{"n_layer": 12, "d_model": 128, "n_head": 2, "n_kv_head": 2, "head_dim": 64, "d_mlp": 512, "vocab_size": 1884, "activation": "gelu", "norm": "layernorm", "norm_place": "pre", "norm_eps": 1e-05, "positions": "learned", "qk_norm": false, "attn_scale": 0.125, "bias": "none", "tie_embeddings": true, "parallel_block": false, "init": "uniform", "init_std_qkv": 0.0413, "init_std_o": 0.0512, "init_std_up": 0.0591, "init_std_down": 0.0591, "optimizer": "soap_variant", "lr": 0.00906, "lr_mult_o": 1.13, "lr_head": 0.00869, "grad_clip": 1.0, "warmup_steps": 200, "schedule": "wsd", "decay_fraction": 1.0, "decay_shape": "pow", "final_lr_fraction": 0.0, "batch_tokens": 32768, "seq_len": 512, "doc_mask": true, "train_tokens": 97740000, "steps": 2983, "dataset": "wikipedia_en"}
Each number is 500 + 50 x the weight over its row's rms, rounded and kept within 0 to 999. Layers, rows and columns count from 0. Numbers have three digits each. The size before them is the row's rms in percent of the matrix's.

# layer 2 attention key, 128x128, rms 0.0414, rows 51-127, columns 0-127
113:545541414581539530545498417480536442413574544583563498429558465527504487521422587431422582557591542428513474465529533485524493427514510528486508434505451478451522504499494465547571469468493520513507493475491470435458391485588514555454540465482424515514460530475555447492625539545513564591547477469527418447442581488654510448463505547501490502518484408493455507498542507485407415492488
111:518544434449624494415448504405426408500467532460541452507469565419484460543427456494501490443546416482488544482510492513509473500462514515469468417606518516590451511533534594511444573560534353483502531500558504548528518511469532589516513513534496559451511508424567552563516516514400556500444469511600493565524510444533597476454442525463488426511434480519492503570481554525587479536398
118:499584465427506556551550530460496517559458519453482501479530443582531496496496546551491501563529543452531510476463470454583573496372521521502416529485552417552551500481360488578497524483417601482519387517475412509482532547450550504563569548538435557460550530480517429493452549425463432574584443497434515476416513521459454583487493429493482478533508481442532486472557452581478458413424
117:537467520501578452485545458562522540538554491539508570568527484536540501492462519501493488480531551433490432505467560514395443453592425546576536538516437459533488481372459525504487442491530454510549524446450555509446585644444518508538483541488395504522509533466517490486453512450450521562459496539495552540553411503499516576501580501491470398383583482521553474515487457434516312522489
118:592522513432559477471526505451618537487537494464462507440592577449485471478503513484573563478383410540436538495536456395566487528612507515545498595538521447532555441522449601658554510516545419461530516578422498482494557542478580437547444554511468470491495435464486495492507483519524531557413552525472475478494483420568446514505505483469501461497425506430492486428413508525491530445520
106:548547521564482476451533494509529472612405482477489456485526481448505470510362410503427521504347580559571439536507496434510436530563477561502487604539599423512544517543481510514488384509577473581563552514467528500457454486472462513479505496467544510437442491503481471521518579576455503460515485480527453563560456528426409484484528454474546469521475469547468597467522546500462381552429
120:433601524507491565471605556549523518489479427470520590516555518522490465552602539447465498509464621410540549436548408485542479519500575421451573500490498440541479511514460492477502504439439404415516485542530474549552518456566519430562470542508465554558505502538549549575566454501532577481445525542460564557527541414376546558469517578484478536479456448608527580488487478518522434492488
115:457494521473528555515498348580574478533534553523498505384493505460563444368456520462434535503413507492497574488475473459510470476596467508485509443520586541495486434469504491429477441518466530564510508449434428523436431422557521515593611479539593546487459431511516501457457493559521547478538485539491568558418442425525483495552489551400484518551539524574519564526480566494598489536551
118:478618523509528542390452419540452524451410521472477510543475504531552561414555515461473509458526470587524473436490550575505462517548506446537494481500477460554505392544619458518432487550548468465444568472528397541452515492482562554459466484506530524512421503447608554569551530561535493512470453540438458473493502570420490522400553536520458478578556458458556519478619492392513461559463
123:488571511500529429445485519504540539570508468539486443493499575359512506501579577549573473511630527498522512552515598520502487517502477470443464533493536463583458541543523543502516533535447524512462519496562439549473428630523476408487446491443490506557540507507523489497406446430513498484598578483392455512442543573515385526484529463572570573548520484424542518510603478543566422544483
111:528488506450517508474520437547460487459525503521455498513556467558595572559469563629581465462447470461502463551446459497560525547456508529508516496475558511445697482528471516485630554467494481546547388486532495517506541508569431489391545499524480574539529436514567413537490600425510426431484482504462499455541510506517520442436458559434461478491540480525515381436555507496553475525555
126:470560476495501547521538536499456603560507536588453505499466505457528496505479559545492523485502405561448531457602580440504536475415540608591547491512445440584514420486500592514436544472536557438634457536464457491482495449434460501514442594432503571409510527457469562435480411428465549523492500479559533509549465523469408508419495565587535496527511504596560506576494466506541499468477
111:501510564543456510501529456403536570533495526454511425455554513437505485460550513500570583475422539527500559404477540494585505397495523458483476566493456408451494607450394512479502578486502429567547600423486461551613505503451535546511508435505437482504488530621568570495466570514500442476499560444504482536536504535454547484483495503512501446506509494472363516494619515523444521603463
073:610486425555571559503548553486473512489424459533516535501536556433451507556491444516520521421459472514535448530453532442412483610567483646575625481498463459544593511457533545470548468613562416447519518505449442512508498500510430510485539547487536478486506512504463504457459445527575390459400425474526526518498482478570600608526507523540476459527463517476572510498593480527521549485510
104:428554596491403546540454486369527510477515510420466518552533530519552512534551454514510500426458522451559512491461547490465456587538505532524474527448528533422501601570362439425474559476460508432521446537530414521534481514430534530538459488596366453530562406524552451513441409503517547564476414438527509549542505530509542552462482501519433444541519541452465422470466442543502489492548
088:514583460441466456494477472488452543528492525508547483556549423429548487538476450494498578555413516487491507501530504503555489466581504441497508556577533398586550498495392471504438621520490508529473568465527436610603534472454483508487395513435532427524512520551525576463543471421544580466513557541390455576470557574487477511509484408513583506545486460533408521455570482475519395468514
069:572474410664584528481591533520489438555551439558428519452549555516547443489531483458502448408546471599455581468535502510445563477479403504462515473471433541551443421510453486568587454541522545507614547525502539509513413544493500505478500527483514441496504549492450444459533402518444507594543571410523492502453436508542503475584412524548562529454477467509572500528537469464516538508485
068:518478511516448565568514449456548473584547527518461551479530471439511403496452516499474449500515510479590538578508401491475526634488510492589505490540496578473559570495521403452522506452534559421492465536467457441562519538507553566413451444459408422528503461500535473443428536391506507586535362507467569526560501468508502487475529451459545458477499600490499512565496409432576494589503
077:473464525492546524460453411504535519489496511467495491518503531547532489511509508504493509511454510541501434539457508539511482558425481459562531479487531522512624466519506475482551487568530482484494511598587494399484431487404531442512483508471420436436500512501470388458471548461516444589462449557562497538646550489541555401404501495478511446515384447412469387517393520624409541485555
083:478455550459556402506500464473446553529635560464485528418633355438417532532497531447518531557510546440483542494403502545522512443514488475429501550469525523504484462458455481525444538548473453467408457474557504499609538551512490642509566458518510548468430464516627556515541478473551521495504526484480532465412496466505581511510448541479461468515551495537450484464560501521431410463431
075:497590363458462504492488495475560504477465523464468547489613456507397483471556449551541473503445450592498482421479517457510565427485437522504460542500495446604477527637503471531463508434453517581492467512498451596543504480494497565527492596442526481522544477608485491480512444585475401433380545546462457560478509489561469593499540517479496455540487479449486544437531457535471543518618
073:522410544528569478500439502485494536575532535442461566520564428502493503503431656381419462522564485433540528524406478519460480462531555547453428497473539577572401506526521479540516405486424501517514528507477472493421539513486494548487562457565644483469540541486555526443514480448496573470537508430495470421504548469432454447493585477468586590529576533454500473491402464492465495532520
073:554509529485561421434506605629512586502520495557564495457447436544553501578542449462589415433461528507513585527451534499574492506528525505545567529527505504561455465482531482456372469549474480467431520499532492521530553498518539466454467354395557541411483547485478568493519485494514574520440515457461624507436504493488548465423408445560514507465505475418533530439486468446480433482499
068:476506530501510509673508437539435473463497457481505362510532490522464455522557477494574502510589511504550434462516455482506457451572490556548460494609442432472445508475616454472496517488513576463500453491479499455437495490424479585485544509505585446443474556522513576479512426425518511533529557516487585597521561477479435434491484482586439572490470527380527477518534487522586396574499
087:504414499546436416568491575525527489523590528486463545576502408554453516435489546386529468537505516410512539539521484593556505452496548464522517544537476455569405357520530509592553487554497554532441562440519546513562530480503534565517514488471559527552451602493514564505629530419448529443581548563497502466454488561437481513466570485538553496473481482534462514469479463404571569522490
077:406585546529410458514424506463481487552553492498508495490556493496528434500608504486528539503478574460567452475504534410470481511641605546524468500479486450470481493504393446538529571526485484421544500607557364511487509474513544539491501544474527458461519412498579518575501399453543584593492475504484533512469532539439553490469519478482514493508597535562522473427547482610560399508510
080:523528465483495534519536545508457479423563478601450438483430547597466510464459575468514491437544565491463507512549436482498473428505564509451568505480369551472476420597501480502516453403440583503515449500516577522486507474563460521530553507591449489525535510590478573533532534511481585525511476522555543589511574435546393472532549509508395452461473482507532528550549440383557598579507
071:478528534544509527457462481508476561518565485552446456489525473587606521565527440509426520518488464563490507560551526480594414510444507561549465488563584519508554561453488466554515572475555422415506468511464429539451472486481427447508650478471493491495482534510477430491481480638581540653414432503531513547523520524537551517425495531493470506426521486483493544468454427555495482360504
094:503436407587559526505494496563554372457611480503490361590488518574429519477517588485499583504619482515509472484523462505476444427466502528501512451411421506451491519488564545526573515486466556501509482508419571473426456450527480486497491533498446527498498492466470495456495547594497553534520431447575471553534483480548449466421515492440447529508435488512600484605477452459540554614448
068:484507406536490511450469495490577536488503520471475587491460486552415405405519584528545526477436536474547452518527528436512478510573491520534463585443454471549437410520525541490518398571471578602496519493546510510487577514450488522499512414407442473509469481483341503563538494486473521427607565506424446517460555430378500529521528489510504505481386476505484525441523470460561539439570
064:459419396425487501516527494504545520560522425521453496486548496491487501504518513484486493550521496464427493414545478485504525508555492494438486475518537378539453453543489528444390445435531523492527580568560538595538537467488516521566523536423551497531448553503373416543552486594535479537448588521443436487500454465490541612440495477504604466501365508531527630570522493440478514554566
075:545532436526484617475542524483567503548455426491422538513590482477406443456558524477562404470475516441479421501568465411456457604500486481480534557504497501491491483596462532555520441421552579495602392459517538480530581526482514515474512503574456562500498430577456522442401510562448545514573534476416521468473528434479456400512482521458475409502500575451539444505503442540522505524576
071:388468396435470565525520502436577498532566446472494513484482492458477484513442510482468544495492577455570588516530438498583509492488454467429469447373451513420416605572487440475532458458509550468442377509498526443575472513461443522502549455547441489472587537443475443552588476565548546564481491442488453511457469431475501469448482487491525373495499469516540534532446521468573458612519
068:556457525424648524528514459478446435465617498484496429475391459509476532540449538441522541506548544502439523500480543515590532419478489563494452484451552557515526566430536527544540594427517479514514419482524482514477557578466429474547554507569577525496444504430494565463485498442430574574591522453534462483537587489482488374547470561463425546492536446504511452518519496435488571506405
079:441444503548486427518540508552509454496538540495415547480555409486434484518448571440529457580521423456357508521469456472491489466499571440516461552566513463553372368477493471487415495456508510498487551560529480550479471474561547581515452528447612457528466558441474529582470461509541495422533487551590508528487576542462457500552566415449488560557522518514474546583467440517424505578486
068:482568486449346474519426544593460476466497560499467468562584486478562474500531446450561546526454586415452477370499488509552593459588501531409450454549515489537443501498418519467475524494517453545516552544595436510447491450450502532511531503481508455508493499516441509493490451513436445486470595568496529495408483520474523432549350492519559507509557524517437525538535538577483400488410
070:459472597445471515477480422410472548434539520489471533466620467548411498446472524492527530484504527558566412553556547489552441481470513527508431499496563476535525442480524542563464551569487438461483569520536623477525512524476521528444494491521491534396487590524547553437549430388521522544597497559549417487448489538429459532422522479426525455472482529477477542508616531433579456503613
075:501462481506608472468600477599509513483507505496423500521453504472412474426414487500498502539585618537462449531462437593528504522452473481547577488383498560462489421483581535459508494500526522469465536431470605538514506552477501535539538527537461490510482548410465475516443582556428436521493453456528494563491478408489517403497508493474526421489443490472528516525435564375487534524344
076:453542447469568573486472531533429516484442436530520462507588509557449471476499504499537551515558365509451487534484552486496490448510429521402498489561473506501448439456619577535549507439577537536531553501503571390428534553428525467487490463456509515497512435515462503528587501433498502475558459482570532424516596518527495579586519382443463471505355515445460527472588514600521521479482
074:441536568467528427549541380461499483590604427533518431491518481435527456497543476470448516529551469352496528405479505585546500464486475553522443431463579539541454529503426524452502558417452513459475472423522481488522491423485569476490516518491522491484582455451535518595490511425475597477487405495508510475482557523387498501450554555493532505492526522571534557437569511611540427586516
069:492435485496343558472409534555540509587549458568528478444508474342477487519531486482464479529501537517597476521531447600498586441533509487507454461411521541477441449473534481459419437425436502577509524498467507456476441564466619610471512545489558447514478467465508519589473466531443520496416495525497562444458516533387493537524502417476550448520527506477476565462453487551417478523513
069:550436535532450457537463514445475508449486501506514489535492474482533482551546511462478433498453417560518501543434466451361592514457549546600600465627523516503544445466525516568542442547529455508402619503480478536545495459491424413511489444392526500536481566521455510577433553478486463456558498475427532416581471438528451615392443461525511548457567516507464462503507495467504524434511
085:549589519489500547485512448446530582494416448497578513506413538426593454457601395492493491450374379530602560551482522466467488526463488443521579525590557473499604553544474560453445500477446495541559559530454487557440526477515487461487500496438416532480538451595540463553458585558486523510465503520473519453583553510552542555492540506539576519502521483504463418474513476570475516417535
088:540439526543518473388548474513593515511407521515518500466436578484527529568465571564577498479578519556517473532434536455402483591401472459542469445382502484472548481510595519386502527550463476445534443515495568491465447477548479439471542402478484551473441480522496457459474545511557423515475456460518541427511495468609544549527568620465434485454475534553565482536489497491427526406481
073:482422549539370487478538567558578508499534573478495578499467558512570619468576489501550487496425507526472473583490449469542577527564536479564528468510462552430474464437487498465558431522454497518525540509482520534590394522551487525538522551551443480588553485432457425571506435448466512392545523501515609592520384429547491535460561539521531514529462569467472496545485535447439561537500
062:444529359513444526474530567547524434559533562496516570462551607496489468562459417474533487533525466449471434484526484532424540539509461483572535530516507514413588471441498487403560513454444518482428520524565471407505526398515574422455483522515500499478476511394458421514396558452438390475480532450516456487469459456507537550543426500472564446530568591544458478557502475534430479437539
071:526503575489563477454465475399523475493374458432581533482445473462604542539548463545540515439549508563515545580457520437489477569474397352593512467545473524504532523515513476462571531517491480477466548489476518542465521491530410473482495464545435524502593495490441491467438475452516474510605429453461528433622505520528531457479528503526569504516439525483501431545481493602358487523584
067:451481568539519478473509488512471460504550541463480500641538523571500495526400577485445503514591540427488471625559521591629462508444477491392421543413509523510463545477500509458564601495509536539540417463519568466484443485540432487546563567524582544488382464446524480440489538463471456474450550478566369516503508510524472428470533511472507559533438480563442458531458490513543487534481
079:621480500468568467468467408525505544464470534555464480461493599479571478557632496447545482489589440515451496521427487445414520533537561500485495445445462537513567562438461516498442510441562482456595522481505427551482455504488476502521467496431465470514580438502337443552478553586459474479464516477494500470494505447532517556478517580499410552586450513480415435460481486582503447430413
063:483515558458374512434467456391489484559478482467488531609561465533492477450499537515463522459521517597483453546542517449546448553505555504384487587579478489553485528465495505554525599498611464513452567545513573613450520544457487426464412586463528431459431508453543374479484538461471532523507523434499488473503481540619455515477495428433551505470500457506539524448535476570571491443524
083:516494513509577516494511533483471470447441457460455461509452495519434540557426500572526509539481608542543460535563575515511486579435420514514535519389488469438485429525528562467589448523517472555397443462565566527497505501441469471516579429556499445569433462479556552453422490471524383562449505486543590467472526403524556466475510599547459396498482538556572513614524527476440497430499
075:514504513488492513436517460572540536518494591545481457626502516513524573451509422500493585459594531611602563421533540425588456486479508468455460511495464434484481550451508558521491490509465471445600492532464513542474482558574455405462441551511529457589525450504557511488545515482542584535499516481456432405492525633571468583589507515436449427498496464479540479549488477425462532479401
067:493517505422398550512466502531569551378476513437440465552470556455526500539536476580536477605510546555561457490502413517429546547514362495436469435503536532443477512521448508498448454495548559572476344477442566513534455475581457506573565492506447502519547441499434464487463492508476532560442532428546461549530542446548513451522547490400401505474605479477496458528492566563492467543467
076:652510452599529563432523493526520496512483434450467498449417487503581503520526429475490457459517571471516477526454525620429426536523452512545518540474552496468588472574489592460476513518554490438551561483552416527534441549497441386570530484501455527445464474579522491513568489594396530540464469530570548538502453428515475566452515536522433543508459481537477468410564474480509522423396
078:528403506468600496507540539512497478487537423434512482481497435469509400498469535520499545480560406458572519547483458626448479530455532509504472550459501525450515462546633502383491459497431576470429478411516595557521534386519423491508462483561547532495532525510485503525555613521544529533471549459504517476472523436499536385349470536461557463527460514529499443586481563495453448509485
076:507519522607548443508570546609498505515495522532497570472370435506490518481395487503542534519471527431598517490465535494570458452462566520454455587497450473501383382513569606539421479586525535472442548514509525500559505511494521437500431467480594505430457516544544560466561527464462524433564424506477558458537554485561478516435425512535492491456455494523405461424560545515517421481533
078:502536529543504478567490504529468489487456562463504532508539576468490524698487538544521526505406524491415589515535507482549523504511443504488461462590572480498513455522424598544493550473504398419424446476573551545529409512402522484548560443526504562473573483560463453486468517573590422543502429407489564492511484473563542534534442470505414503515485575485502540460543524537422396495498
078:419495427555427515468455531480552432475559522450461477500532513449546554461512488570492563485509510438492506428443457493571589493445424462404499552492416599461424588568441478542485520457487640591485476463506467480506452485558521479448531439548482451509549441533505467462548438469499484526561470470470393512610500498421441425556473517462520551491487491549478380492509460590505598536563
066:480499515517501497507517541529413499510481484467557528426474605590413532483505490527598463525574496591542493529466431502446561501482477461529468447538472583490576526468565474523546530479519547574418553436500554459514440496531407508576544497544494513441479552488475341449524482455430396471587450468557505408558481482524475560453519562446508506481427548461478529498580511622462433393487
067:521503440395463582520597453610434447508512533468480481532450486518499507458503422532420502477494503457539536477530507496491456480501501552431527435490414521480620528513587521462435524452552510533562360433461562476519486542502412431515464492505549507482457522477487575550536546500451564524525610573492481582395469435518513440487441640569491477562516447550444465538503565499517550473425
076:500552452482419523535448507496596533554521531502548565565544491418528499433549559553483515506484416475582492548515486491508548423585531515519443492647508547552523578513422559509461531440514486450563568555539497568543514545486528493406459602454527429479494494517511467437492498400454529393514570518465549541502581550512391581537524358534556489554571531482434446495492468505523505513508
076:487556652551515549504545451510523569549466509517533533471510558501542480518535528509405448522471553435572447529524522493508514515488555548585487449484585541492471582506390467477541611494456478448524459456448467515426437536494507481578563543640411511524499488436562461548511553547544493540473429401511541520523507546460500475420568563502449432443487543567504584400469511481560420434521
070:536506616462581477417432558482486434444463526465551583570552450530519538485480469577574556494373452424514587559480468570548494503506465430435573520522470490484482570498493509527537501509501491490501556468473424482450508461548631461497499494546455431530403489504602484421560593375512452567496550489503519496565564492444483410521521446466505403581456520515473490488478471524468557473477
062:558422515492531495548536474587480516394408445471481512470401438479552532504582444515452527514457487535508559570466490454474544446491571414498561529607472463545525478459590572520410521514518414517441568520495452584488479492562437511439492492534514494469498519517551500536585526525528510425460629505518526535461461483567560463458514438666539502518481486490497369471474557486415470450498
068:468552441511490526478518621472555478532525543497491528539531521495449434363553487542515440411472395505491449462487483446512507540533440489449472518508489434594427416503561600496505365523501510523469529515520489464487607538506478564454529444429508439459545479481492546520586507465526551459601520492446396532424549521502540511474531456506551562512353501508590558445539476481483477567584
075:423503503493471479537486464464546487579468633422522609478577523448464443508498418483459500410525569535580504544504473495542495473537443489539464488535523531477455562519479456508440460505445490522483543514540359575475531530549565577487471518539556511444498513521525481581455464528450396506474498499403515489515505522423414593455455435437557533515502493449445506342557477562541411566565
084:528515544512551518547484421477488510582395386460475504409527466521533534526498451509518553404567560470483492485443547470465440496518481471548415541476520447522526446529465560556469511595591415524507528542493478477455467555432518424575541483552491539516429456530539601507540403544555563630478478538440573530442490537381483495515476540585486459442493534470455395493555490544514540403479
069:525434605431583469477469468459449477539422495482493495536583578493534473602552499530498572488610479442575419442426487499403484520454560445390531548489438450542485450524431491495536518564478433529568481539522519508464469431488502462478454485533477495448498450496499439436516623487519541568487450425561576451451552520391479493512449510461519445465500507551524491631460470599545488443508
065:524476538437468504488479490505418505532490528396548472499451543451458504492476395556589580472489536529572557517490552542517514448514497501571421446616460431516578511487460539519471479522551401432526498534435437516524549539574522523468450542457479470472519485561539495424544600506486434513466521459465493556497408576465493569508400503541473433484585493436502597451595581429584398477442
071:397497422484455567432534420463528552609431462486429511432508632462541360548552535486513446513453449507545530566507451493516540609470502517560514416451487586489521496527534505392552509525604582463468558484468539456463490494481559473601483478465447464527506572530411501511418558488500387491463496533495543498605456484500515543487562458448485491478464555444503503509448445521464521477484
062:549518468458530519545484562399510538499368414532418466471423479501547432560526447459549476500462439555504503522494503428515490504435551552562533595540562446587415441576570589584454469568562471547488604483434494540570517503550422528504515450418504531478373539523434526463474493491512501485530538513506496536404521503479539534439449559497466522530507460508549440505564528421610490465528
077:427460563460344472475485465519525422537575628473499532589589485494493489462573449558463492482610499458486497481430494557431511518540514508613484515594536497527455494515433416452505491492515495524502500440441450503486476545601621520515463553509521571513546471493481518517504417403431540448511551552515415489503441507419478502424568408496503486451552511536432409498470522514531559467517
074:506456592446449498464491452481479469462529497501507599509500454549437510474421589460537574530530587446495478524486505499485430497551548554493515485553532439559552433564534540423547480541397576560469434505455542477532525393579484565614514476536489545480443460545427606535527510410384483397552553441519428433535444491481542472487563471513417486578457575496470533516477519474415506500492
092:414443524514468546462479559512484475397559555433583536567431521594474514524465486490531500541436450511503532537512488582591536456463459414536546519493486559487500461435533531530569479477426537438487424461502522419475481441482496533457540523568571462531470525498529443397512486386482463432557549551566446434562477479546528461450595586447474524509467464587465431586448440590468594546490
071:489462451423546445489503462555456457397444478421501459541455445512483521492578457493433614505475500491498450496505600488458448478541453525418499590543617558466483454433496572596558527480501545557508586398582485460554497480475507547429395504478558570529475464445524538568609504503525558479494523496512434444486476556552471498429506536494539537554519448580500448418558498548526515395458
080:512568488497604500576498398494534524553461478530402537506500509483506535453596460480507549494493504550582437553535501536393499528531515545442457505423451493577446468555563538475421406513481444590469366528449534480601483606471514440515461440485441466498560434458521537566462549499526497484455531536456611543520550416507531554537586459535511453438483513494490586518487509462594432506453
073:647512549506542486476549502621437571473498482538526451463428512468548548597446447513388453544558499476436567503517532577528531533462525490527536526460599536436512549434517539509489555462477496466482508447510523399557385578465569535531531449388505520514518496459434478499545507514578478590459525583557491410544450519547517545467452490518537581578536446569494494540453568435451490488473